Each number is 128 + 24 x the weight over its row's rms, rounded and kept within 0 to 255. Layers, rows and columns count from 0. The size above them is the row's rms in percent of the matrix's.

# layer 6 MLP up, 256x64, rms 0.253, rows 131-141, columns 0-63
size [ 83  81 111 110  91  94 104  91  87  95 103]
[[114 119  89 150  98 148 112  95 144 165 119 118 132 135 139 112 116 112 140 100  80 167 139 103 109 139 175  72 156 147 150 148 146 122 100 144 107 108 140 136 106 121 137 126 138 127 121  87  98 142 146 169 119  97 140 139 152 139 156 127  90 110 176 162]
 [132 138 109 128 164 123 108 113 153 137 142 111 156 120 141 131 163 155 153 148 129 108 117 170  94 138 150 130  98 147 117 151 150 146 118 133  95 114 182 142  89 110 107 143 128 133 103 129  99 132 137 135 121 117 123 126 158 107 152 186  58  72 114 126]
 [143 133 120 113 132 112 124 122 146 130 114  98 148 103 147 113 144 138  98 147 140 137 144 122 100 110 155 108 162 148 116 123 118 118 140  77 153 102  93 128 123 104 133 199 112 122 172  69 108 165 169 112 146 124 133  89  99  89 111  98 134 121 126 156]
 [159 145 106 116 114 124 130 137 132 127 125 114  75 158 117 111 108 131 123 123 203 141 124 130  67 130 112 119 111 134 123 102 160 164 140 134 141 136 137  93 109 106 121 145 122 147 157  88 137 138 137 167 124 100 136 116 120 120  96 147  87 125 168 186]
 [ 96 127 130 142 148 115 126 105 132 116 117 171 111  92 134  91  83 133 127 122 136 111 120 127 154 139 156 136 141 157 163 154 190 145 129 117  85 115 117 176 132 109 124 124 137 161  42 147 121 144 143 130 139 157 100 146 115 139 139 152 112 126 123 150]
 [ 96 144 155 142  94 116 143 121 126 121 145 129 192 141 101 128 123 137  96 121 103 176 128 112 175 161 189 149 105 146 142 143 140 136  94 143 128 130 147 142 110 137  73 135 147 147 129 123 127 106 147 157 142 130  96  70 148 111 131 141 141 133 104 151]
 [104 119 135 118 114 181  91 158  94 129 125 141 133 171 137 160 129 155 152 124 181 179 106 144 131 116 134 136 154 116 144 104 166 137  89 156 141 111 163 139 102 144 131 167 146 137 113 123 170  84 144 121 131 128 133 111 114 101 132 164 147 145 101 115]
 [ 78 177 141 112 182 133 108 128 133 144 105  86 137 119 115 122 118 123 111 128 110 127 134 164 135 106 190 111  83 165 125 154 160 128 136 107 120 140 104 126 134 129 108 130 140 119 127 120 119 108 135 171 117 106 106  78 151 120 143 158 154 167 148  96]
 [121 102 174 176 129 145 136 169 143  97 132 159 153 142  73 119 110 142 109 112 161 136 108 174 133  79 147 128 173 112 156 111 121 163 155  99 115 113 135 129 140 119 147 138 133 117 155  77 105 146 116 116 146 140  99 138 127 129 103  89 139 106 133 126]
 [148 122 133 193 109 137 130 101 113 125 150 109 121 166 136 163  54 107 103 126 125 115 135 120 129 148 132 131 136 131 134 134 139 150  97 126 101 123 154 161 113 145  96 136 104 142  70  93 114 140 135 151 119 107 122 131 132 170 141 166 110 132 182 105]
 [101 124 151 154 108 172 134 110 147 114 131 109 165 111 138 134  92 111  96 117 128 101 166 135  79 114 114 211 169  99 147 131 168 132 143 136 112 113 109  74 134 153 133 145 139 116 129 111 153 102 127 136 124 129 133 115  94 124 135 127 126 127 118  84]]
# layer 6 MLP down (transposed), 256x64, rms 0.144, rows 131-140, columns 0-63
size [ 92  94 109 109  98 100 101  98  91  99]
[[149 154 141 181 108  83 122 127 123 171 110 112 166 112 146 115  96 170 144 141 144  93 126 100 126  89 126 137 114 120 110 168 120 149 162 134 112 126 146 135  80  80 154  93 111 118 152 142 151 167 139 107 168 109 136 135 143 140 155 121 141 148 125 138]
 [132 115 163 123 114 137 141 167 145 101 103 168 101 117 151 149  95 101 122 147 155 121 146 131 100 125 135  98 126 143 145 154 102  76 120 140 153 134  93 100 138 157  96  97 112 150 153 113 171 115 113 120 125 192 141 104 109 118 109  90 151 147 150 154]
 [116 118 144 132 120  89 126 129 100 113 113 153 133 134 141 143 111 126 107 158 131  94 103 130 136 124 100 170 112 116 106 126 116 171 112 152 129 152 193 158  99 123 163  88 150 148 100 161 125 142 104 161  99 131 117 142 183 154 146 164 100 146 108 101]
 [129 150 153 160 152 162 158  85 129 165 136 130 167 114 153 157 111 147 104 124  74  76 103 105 133  86 147 116  99  82 119 141 105 117 170 119 124 156 139 115 116 141 146 119 133 116  98 134 146 120  80 113 121 149 119 122 125 135 163  98 137 134 146  99]
 [ 88 134 131 116 135 121  99 134 124 154 136 124 104 108 145 114 166  89 156 119 108  94  80  88 119 111 105 136 114 117 124 132  86 130 131 137 127 109  92 119 137  99 118 122 162 120  92 130 125 171 159 152 103 165  93 134 168 115 170  99 177 144 130 109]
 [159 110 149 155 144 139 149  94 105 131 119 132 113 141 127 114 142  97 110 110 163  93 142 113  72 122 150 119 109 140  70 112 147 152 151 145 125 130 139 167  92 178 136 148 153 137 122 105  89 115 156 139 173 173 158 142 146 137 127 125 116 137 162 118]
 [172 155 157 135 110  83 153 159 168  94 119 184 120 104 106 154 147 101 100 145  65 160 113 128 141 139  94 148  92 122 122 159 143 128 112 140 151 121 114 121 133 139 131 138 159 106 130 148  96 143  93 158 127 147 100 117 151 132 117 108 112 107 117 123]
 [138 137 125 132  92  69 153 108 103 130 142 154 113 133 142 124 133 119 129 155 136 128 104 108 148 141 114 119 167 100 148 173  77 131 153 113 144 117 149  78 103 151 111 176 131 149 149 117 170 132 106 140 118  91  76 117 125 171 131 141 146 147 119 152]
 [ 84 140 167 133  87 127  98 148 107 119 109 139 115  91 120 118 134  88  96 155 105 122 110 148 160 171 156 133 111 130 130 129 147 117 138 106 159 182 134  68 132 105 158 132 122 106 160 153 138 135 140 154 148 133 126 180 113 120 123 149 119 154  97 138]
 [146 110 127 119 160 134 139 157 157 133  77 145 134  99 152 137 195 157 126 111 175 179 123 124  99 140 144 144 124 135 144  97 155 154 159 159 150 126 149 113 115 151 175 122 140 110 168 116 123 108 127  88 120 131 124 100 154 146  88 121 130 137 126 108]]